config.yaml
n_head: 2
vocab_size: 2159
norm_place: "pre"
bias: "none"
lr: 0.00303
Each number is 128 + 24 x the weight over its row's rms, rounded and kept within 0 to 255. Layers, rows and columns count from 0. Numbers have three digits each. The size before them is the row's rms in percent of the matrix's.

# layer 7 attention query, 128x128, rms 0.12, rows 0-127, columns 0-63
065:131143099109144086128126154157150100144130156132110109112101119159105127096104113129107139138154120149113121092113155149136110148108123078119142114075125154169124172091127178067146158106165163
085:122106166115114163110120155144114149128109130097157133156147090128149128117151137155130173122114142143098142088134122143128120166184121152116138120115088089084120160165100108144119143107093102
082:105138151143126174121107139141148112147127128090133108135159102100177080127167131164098150130125141168113132150102125106154077176176123156087123119094111147096090112117105139137103131134117107
075:086121136143109101126087141142138127107133172110134123169137173115129106128125113098145116096132101166132181123139088119097085153138091110104144141162107136112128147160108132164140135147120092
073:134143066153154125126146136165146106116125100122142125125121152115165155111139145139103109105108125138114108154114112124162092134163131158109125118088140133077090101117121155120105130127178106
078:099133151133112103108129136107153133115149142158156128158104149112117111116123106132117147140187153146187158137107115102121097119109115077128093105099115133138164093138107157156131158144118146
073:114127132158125114144142107086122141101128106138120123118122078153106116139111129195100147144128160106111115128161133104085171170116110175110143110141115120149178136096144119146052088129137125
075:085126117140136150100090156149145120112109110150174156129116177098162131126144185135110144106129118188095169121128105155119120138152132136098107085119114124077084135166116154125165153137078094
071:105139130110093094150141078143126162107138129103131096141143113121119151127131126137130085105103123100134105146137106122139157117114123133130136187137126130159176097120166081128114071111134156
067:110119138117119110126147104117116170131140159128107128128104125147057126161071118114118146112166169095140149156170137097141167166116095143147071163134112148161180135101124155141130118150158114
086:149098150131113129137141156123168136102132137146147188113110118128081101143077115145145138156119104131170110136133086158128125118117127086142085098127100126133141104163132129147153164136130121
066:152119124108130170161095130142131120137118091130118167104122133141136123127149113104124155165141110111133146087144126134148121099115115086203127150109134110153122133138140124122165098124098146
064:127114149146114194155131142163130130156093147141129112144115087162147139125117148130135157114101148123114101140093096131112141115131121115167127125120091119097197085133120098136144141144103072
087:134130152115116140152154100155124083161121137131085081115170070161160139133149098131114106090139171132088110118107131112134134140123119119150154188153160143108131152072137095081132114106134116
069:106153110115149100105139134148122179096151141153130132120128140144139168075116098146133131119145106150152176124101146169103134129097143130084138131112148105142135153133157103146118118144104147
091:137095159140112164099134146094116136098150121153145144113140167132100132153105131117126164143132150110166124118123117150154171097080133125116091098148134109096118154205117121113183133146097123
073:126116118118127100139098147129100114138152125133132157095122157141129137135126104124168146150156122117168135090104106139137179128103109142129144094134160121123142166149131099059131133126153170
077:141103180090127075120121141141143130133096168157109128128123094138139139086148104122164112143176110153145126094135084156112106119088129113104116112112090111131131117119168136112170159116133160
078:170123127109118163155138103147151110172136083135134153122102138164163162135148115117126167151115140083102096093104156107173168130157122134138112165116182148098151119101111120087119111130141122
073:121136144157134126101121122156125152115112118093150102144146111079159116106152164165071152098112129170122161181100117135138075144169140170117100156096081106128101093128142114170091138120112096
062:158110128145144184095135152106134094146146118136152157105145115140111108106093079076149151149170143126150118062157137135145126134130121084127135088135141126120099132119110159115161165107122143
073:125097150098105083144139110150093153121122170121121103117112096154102150095109054090146117148165134118129127084131124110148155132098110109128147139127120118167156144076149095118130105100130139
090:131092134132117167109122138110102143104161114144122134081160161129139149177121121133117145151111136121153148138128081142144148118085130156143109127158124114101093132165135092119133111135110127
095:126132089147133113138103102128121114164129134141067076102128096143153117114131105129113105144125142098118095131141146106123123175129129131134161146113126144121125130055091147095120085120194110
071:115127144120138125087145131146131121124114149074106089136153120100120129158167130126094111081157136138151148138150118121145093145114112176116147169143068123113087091117136109134135114111112114
080:148149097148140167107114136114107145125152080150109143099102163098148110163124167123105191176132131099124158130096162142129143108141127157168108133109108125075114148160095109111132116192137112
075:119149122109124138156126099164154153142098128102127146147120106111142144133151145117167111112157113090123126109129159115133152164188107125156126079104125135147136117121114159127124124171129155
073:105104111118130121168098103172147120144082162125077156129109133097127113108154158098147098108165102107086166094150075124109093156139087143093129146114072113125126138116108165143126116154144113
068:088101096128141097109117107110118136115104144125126131147134157100135144134127136135103095122131092085084118119143113094119073178132100169114167121130132103143143156146115168146117142115178093
098:121130125131123090141161089163106108132140120155092117113113107156164164124118104146139095108153103127081127122110130122130169141128107128132155142115151142148150128085139115077097111142180144
078:114148130103141036129154151167109152121073162125122096159091140139088103106079128130132101092159116137106154160129128121095144147101147121129137186156092152172119122123143139139135155089126130
081:131116146131128113099111147134111138121121150168119097135120114124155113107130119112131113116140119203113173140100129143096120155107141094136135188136075092138122143126139078144145165091105106
108:113121104134157079119151119128085126134115142130127090132106124149119128101102126109124092100151129129118130128107122103100176124109119126152155136137162161182156130088146147132091121135138137
084:156175078117130148110102100135105135106163127088106148098145151072068122115126147114118099160093097127163120103140128164129095100085137133131119107148097115148085161163154152133123116114113118
072:145128145139119082138092123148139119146156103165145125103091133129136114116105123085108160172097115134111132163127094106137126099123155086149110110093130159149101092091131115112171114115134125
085:113136142131108114118137116086135126123132120157128114097139086161109132122090103110117158143187152104180107146166121107171159137094126086108089129124152140133130097102144129107121143115141145
113:125121128133121185112121164138137158098135149125124154143140162107115130153137162142143141141100123127132128151154127146133086115132143157095094127129113111080095122197113122140141142138118092
078:102128119086133145150113125142104128149133184176098090112106149094115143131113129107120148138145184090116163128148123112131143141125091124121108150098075131127160182157118176118149109136112115
086:135103124150102217144133140124163144112119107155124183102159138115130116161163175122117146137110125147171106156140117146144108097143167113136102093133139109088089095173115117126165128141101129
068:149118120130122122151116108109106145125139117123139180112140135132100134153122149116173116111183110150165142119178146129131172121114148127145137072162138107127100155168112138075146146157149152
084:141129131147108182133097139096148163090121129139112157128131154143085136140119176110151149103158132126115115108151105138099162135109124096148088081145141128113156121165082149137153136197099101
068:147091176113110159133155088120116101134124116103129111123175106123129140159118083069164171092092159124115119128134126118165201145172139142149137147174145114138139151119127085135097134126093117
083:091124188096133108160131162151149085168105142122150148142133072158148115130157128138132097097160136143127129126135139097150131163158112118153134098082149157126128122107129180106155157112145146
075:102129116099130085149116180153153120123142138137131155151098148133135148153151102172127125170138050134158145118124100131116121128094097114087114142127087144111121108151155128109159116142159147
077:160116112111121175148134138099129109101147124133106160119137142136081162188107116090128137162132116074156125078161158136153156106097119122148125150143171131085152116165095139107174122170121119
076:132141090132118075128131107130126110153120126147127109146071182126114166112104154151132108158126141075108096134140136134125135138106110145075099127102119134131171140117121176124113118144190110
085:123142123133147146127143054102114136131119114125128089103159100146167146142159137149079144091080161114104116169128149121128132158119140132160161146123166147120137140078117142125099078127170101
109:103126123132136110147157103126114123174107132129117091127138091131135128112144102150149085101152145125129102126127164105108167135148120130148191139139146142161171112059125133116093104133137139
065:134091155108127202155132126157131135131106147094119119133145100137133131115151098100131120085153165117126159092141143132141136184167095138132115168147124080097153116131112104150123125159098096
072:141116110161126200141119128132142097112122079146104143108127094136137108127143148105124156133141144138127119104106134115134133115169161149170139098129182129139093123122098117111139103148084126
094:136107165137099126113113125119167135123148128080154158162132161119109129149116119111130137140063117148153102126150111141155092096123168111108097078149118135125134079148117118190141165092108102
075:124114138103119095150157080131165147109118152128101090163119115113132189118144106118112096123118096147127144119124124146150094150134127096078128164124068121174129126116179111166127112093135125
079:132145066140147160126119116176137131120125100148108114122080150080139135128136148156088154142073099104117148144119127160133103138130105163120085164110091130133096145129116127109113094157148105
095:123122140113122146114114132096116147094143164096140156130146180111088140150114132098135145148128110089145150126180137144129107094114144129111106098145103100112108148210118145158186123144100128
078:137132120109155072113112116098126113145111113150107132120088134161093123103117119084148103120151079136135120089127138128105147132093121088140142115164156143170139125094139161131155143126149136
108:157116128127128119142144093144142115147112103131083134120132069148155138117158113105146095089165134126110103116108154113152172152163122105166131164117163147149126099055107124101114118129148146
093:152110136140125181119098130112149137134137118111119164114130135091130116151155158124149168159127118110138129128139151156131111123157135142100097107132110099081080144156115119167144124149126133
080:140119103130164112124112111077120114146130122106108130133099152169084110097097069094154108159164123116128133076156128103083138114108115122151147114168132145163161140128150162119130121110133151
081:148156101112110121161150077167138108137103109120095133138127106149126138122130131116140095061154132112119111139130166122144158136146127136150152142131132154150125111083127116101108114127154112
068:121130130116148097095112132095126143133134137146125136130085133162087112102093118110150136190133125142134108096103130117107134096077139072118122076145168135183136126136144137132143132135101159
077:109137129112128104128119163109135098115108179122156135146150117118118109152110130103146111117164104159154146141139073131139097121144118098081123112152099160163107149170147164133163157108120147
080:126157105160116128143115171134131096099111111141070137123129139149134091124156124103131069123195091134135127094121126088102150150119117106172155107143176166115112136102091159093137151138162160
090:142108143127108163139127167065143143113132131117114155140125157152097114160119139121130161180127130108182095130155133134102139098092147109118129120156117129120144096203129109135173141139108144
069:126138102117126151149125082164112139159143084115137126100128082094138120155168124141087110137115149095130120136114106111138136123156091163153161170124125147119101092107105108096088069134127107
107:121103122142125095194123123125179125127108139149106078134167172184123118144111097114149091125145107140118113163155112102071121102128147112138110112139130119145130134136145135171106173100093130
127:086098122168128113133103146141152113161114178134083105135112161148145137138146129100138126146151105126125163109108105146149106172132120145076130151117137127140121112147083123142124105162138130
116:128112167140134126092113124146153089118153139138158150155133140104130158103131126088119132126095138124097150130143146127165146139174126098097069168091181120086096110120057112127186116129161107
109:152177139105147135103146114107100113130131098153154160099120146113104144145104179084119089103148124135107127145149128129108155127102137115162143103153118170162130120111148151106134124122108149
108:125118141099122077128150127127117087139131142141160185120091152111134137117155100072147090162085142141106104172091105134146143093182104127121151121087144123096131127117070139139125146152129100
100:154149126118145093116119119108086078153128158158115165128115127153134090138102142090176113135178112141097131112079147130124140116148103167143135102121115168124102162129072121139131183094135132
138:131130109140133145126141130135135112154118158152099136112103127122156159150138107076088138118172111100137140097085127134130147160082140147133131179124092121099118122118063144132132089117158088
106:134119157143115104151106119117137159099138123101136102148148135147101093130134128152125137170148123141140084066149091140149099124143120159082089106115139141153118113118131110141083116149130148
112:107132143140116113127122120113154140157103121127099158140102131177157116204120140091150101120155080132120143130123112148125112126133099127106145098113083132157116126136113162115100138160149114
108:116115153137144130152099095138161110187131133121151079146148124144147179125151134077094140123129145111083164141140166114129134174150145134126090168148115127083143086146109069113156108132117143
124:137146186128111131145121083136148137148143099107134128158175116156156132122131107093083140101143122119100122105095135113143166119146151142111112164163082133064103100129089110162141144090099104
109:133162122106113113132142153138120134101143108085185128131141113126083103090131151122120165108123153110170130121118171133108137090102154121142140107156144139157132129081150098166113143132099090
115:121140145145143146140143110154140123140115105092142059121148120128141137095133121132120158164137179117104125132137146157133096122132154130075129148178130107120169110132165119105126094131055134
110:108080141131101095154122134131168115177117170154084107132151151140160133177119109073143106148147118145105153186102102127140131181137150169119131111114088145091104114163123153110168112129074136
110:129093124103095143133147166124119126089138172134153135117154122086088109152134132216118137153150159133152141159108119154128128115125116123115134084121129095150129156166184144121138142140128156
100:125132155151101139100125151145144145116126127092151154134152101123150147140161157093092169128116116143151126109117100129165129144157154153112093155123128112087126081142094091135131087143109097
115:122126118118148132120157142121158128151122116141105104125110106080151121141126058161132112142097140111146117172151157114132100142134136141126154179105121084090144132102133159095139097146132085
133:122118129107120111152124101105122118141109115092078130146108124158128114136143170104170117120110118133098099130159159120128089094109131110148166116164092147165148142122179156132120163145109154
114:124132138145138100127097109114133131134132090119129181132147130149118172101171139137072128159147118139145092091090085113135148130135130153140121155115136108102132111113097102125100126092159145
106:127088120106120091139120141131127112127123140145135098098103164131103134131124102133144123184133145156131113112137076139142112117102100142093069096105173149156127161124158175110135126103123154
128:147105165095093176111113162124137163086149176124176116158148133102121145152157126148075141149096120146150106124156171146152111155135135102150091107099149099107105113154146121127176121123148122
117:135102132134164146144172111130134158152142100114143046133128105105145139108109076144103159170110180106146157167147133096114128141138148127121147154152122116102162119105151111105140092121092098
124:147115118096126100118150147130135114115137122120130139125095137074097120139144096070147123142100125114144095152117121121150108105137141130110108139099170142136136100091084164163133121155165093
091:145121134142140137160141087108122135131141064144141112120116150116143165120108125109100100149097115139078129152167076132150140135148108112137108151133116106108166103131152129107136098151157117
115:156118181080109130122137155151145117151148143122157153129156132113166154146116121069135128131109145131111143171103142141163181154170151101117115139130096136058112106142093127120169138117114108
109:097099086121113114131119162161134118132155132167203137142141165104148155076123127105150146107113185171111132181126144132134117116113123114128100109138181136137098145136115136149171128126089133
120:105145130115118102165154142124145116131154128137161101121137159110109162096144082085123120145121174149124161181079139122109133126107128141111113143156127120111145142130135137168130118134056119
114:146094152096118134137105170135144182132112164125124137140132142127164136131122132150121133126133123084148120114118116141107161112146131088119117094079133094113113159119113141126114164136170114
124:171138119081136111123127125109114126116145116129132158132138127126121122151122163081144098096111087137130123157163149086106133131175151129181123131132146140127106141122085101126155141103153121
120:138142139111108137113122119122142131098115124095126150146144108161104083162115141181146125103171097112170072102099151132127117098088128131130111083171129126169092110131146132147108169105122143
109:139145088115133118124154127136086102080124160161104161097113148136098148122101148107148129141099138155128140139119085139139141117109123136115134110072161142137114145146126154121151110131167158
120:109129111126115100136130120118136127153087117116085130129108134124100136163162122097123110137178101111127120121094113125119086113085133181125167160131114129121135116129116194154123103139093081
123:105093174126123114121103127106158100148113165128113141136136140136158173137140170073112113086130124143081145133127159125132130149134118119154123143153085135100127111144093096114160146131133150
097:111149150167140153082145131122113077182140156137165127117117129093141144122151073114107157150130123153139149128105109121191112143140092160077051151093169127123144106153097129146144080125111144
107:132129120107121134104138120125122138093136101131141143138124113122120129117121135132178114118103136113128119197139155125098123115127130091148179092118121150137108144136165165145156150121132112
111:090168147135117170110135104133096170127150090101181148143161110102121153129135139155086167122179145078125138141092100121123164101081141130110143110170102136114127114152155116133118111098098124
109:174140117114139108109126112109108117127132102127117126112148114127112092118115139120143119124106101118128118169137108083136166141162144139131116097159139164133107121101092133148128167088161114
111:154117094115168128115136099120102117142097110155116130109080144138124166086109132082138100101141144129098124120146137146123154163122108072172153129134121139153139121097140141110141136135139163
127:108098114111114141142111165136145150139154135123105145150152116106155145123131111179137125150126148108124178123136161148128145163166101096127151138111089109087139151146141109083143135155154151
143:134084173089093143138130151136150148154114177121071101149140122148163134189124105106144124100103118120128131162119153137134121138124131115121110145119069107081107133156139127140170136122109086
106:163098084144107114082114137139117101098114185120135154123105123110108118109118139075158119114118118166119122079134106142137121159147103132172137122100162128134115112149069158156156139138158131
111:121116107114153094129129132154150118155123128119086099131095129086119125112128119080156102119121124105127157173154157121129133164183133104133156169120119132123145118104087128128132129162130121
089:139128201059097175096126159145109141131171134057180175121118138119149135143156117088128153115095144124140129116094168138159153131094121112132095116114134153099146116087109103117123123132124101
129:094123107087115123122113192151114182126152148145149156164145110076158134143138109160094154118088156092164168154108124115103150129160127127104152140095135128136144136121120091134124128144132096
110:127124136090105102136118151105116102133147171145083156137158153191124092158104117152160145130138119156139133133078131133125152131125114145121093091112110162137092177164115120131128181097158140
134:118155141129093086151104149124127093122128159099114156155125162135142106172148175086163138093111091136116126116088105115146097107105132139134117106141120179168120142157095125168120187147129144
132:169094142099113081150148161119134140076120143100110111141130157097108111165117131099137113120109126113152101186132103112124094116149134137133099120112132127143097100128128145170140131175144123
114:109157145127114135089123183166118129130154159120133136126127128060124145105141107147126144101076151144138166134116131113158152142173109129109104142069169132098125160126101121145127131128158106
114:149130125128110142113119160125148183069130113105149136128157108116113132104128141149084142146098136166175130110179111135136132127187151098148120122111167096141159108131139080141101106141142136
117:134114098153110164092137159126136154100125150118113146133110128095156119167129140168123118122100121150170153125115129132124107120106112119155139134112133121144106140141094132099119129155172118
133:117107158129120119169159132152151133103110121079141069120125129106135146132124119082134151104144176098121114141094145121104126079089151133122136135179105146105150135132168169160131136115041102
100:109096140187145095119137103136147109130134123123135126132158151084141150110128135053131105153134137132120171159139083114149133174194101125111154150083141139090124099134112163089171100178128161
116:161095143124096118143130162131140136082116170145143122126148118128097115114095125153134153137137186162116110126090090175123126114098131122118095078129134094149104129166129140175135157121126153
092:120112170127116135143085132115166134135117127080132147144128150106122164129169112125108138119100120101120120109137164097160136162148153131121119205112120098077142105116107137136137101145118123
120:139167148142143122153142078111123103123132104099101090133153109188118137142132093144085142123123120105160139123145108090121138122139121141109097141107118137098124120101154114137121122089165127
118:114142112107125115129128149094119149132150132140109134134127093143125105143145084205086148166135138103164140128086103121099129105112114161116124116115124110156168152119153079138066119104152123
122:181136130132125118111121141145111120099100137139183113111126148106108137089114174092137123090101135156110115085160145141126156184153159102167132119111150133124125111123158147139175137128097155
118:134104107135140160126132137110114181102139148153143133122117129113144157126088111187119163180087184161163161116140104137122123116125119109102121115108158124151127169122133124107124118145150159
102:130137129144117134135127113147116165086119113105102087152124168131145124122095131146125159035082115159102128121121126081122117110103141159116137176171134157121086144124116144150132157139087117
139:139065114133094136129130149126150153108104186131065107172148153127132097178117107137145123114106098151143115153129134142120098132140130116138134118125105108128105115192106158168154137125145115
099:146088080147127107144125139127131129107124131128100060124098159128119138103099159146148138139134126135125162125155135120101115125115150130119135126157141127172135184142146158118126141110097110
117:112139072136153105102112126119111124170150113178117137137120119114137110106137091127100144150129108117129138111127083115138129186125085180122130160090148134135155134099075109113120079129177105
137:123165142137116116137095114128106131082125093094120146146148144163087098128126193119165099083113076132116104120157133134117111109143124105139153107146140144174126108134168116149102165145127156
138:113160077197137138094128132131110101089120134126122112106110145115122125109129139136139140122123131159130131100118080132130070128067096182114115110120159152155119157116117178129113102141137139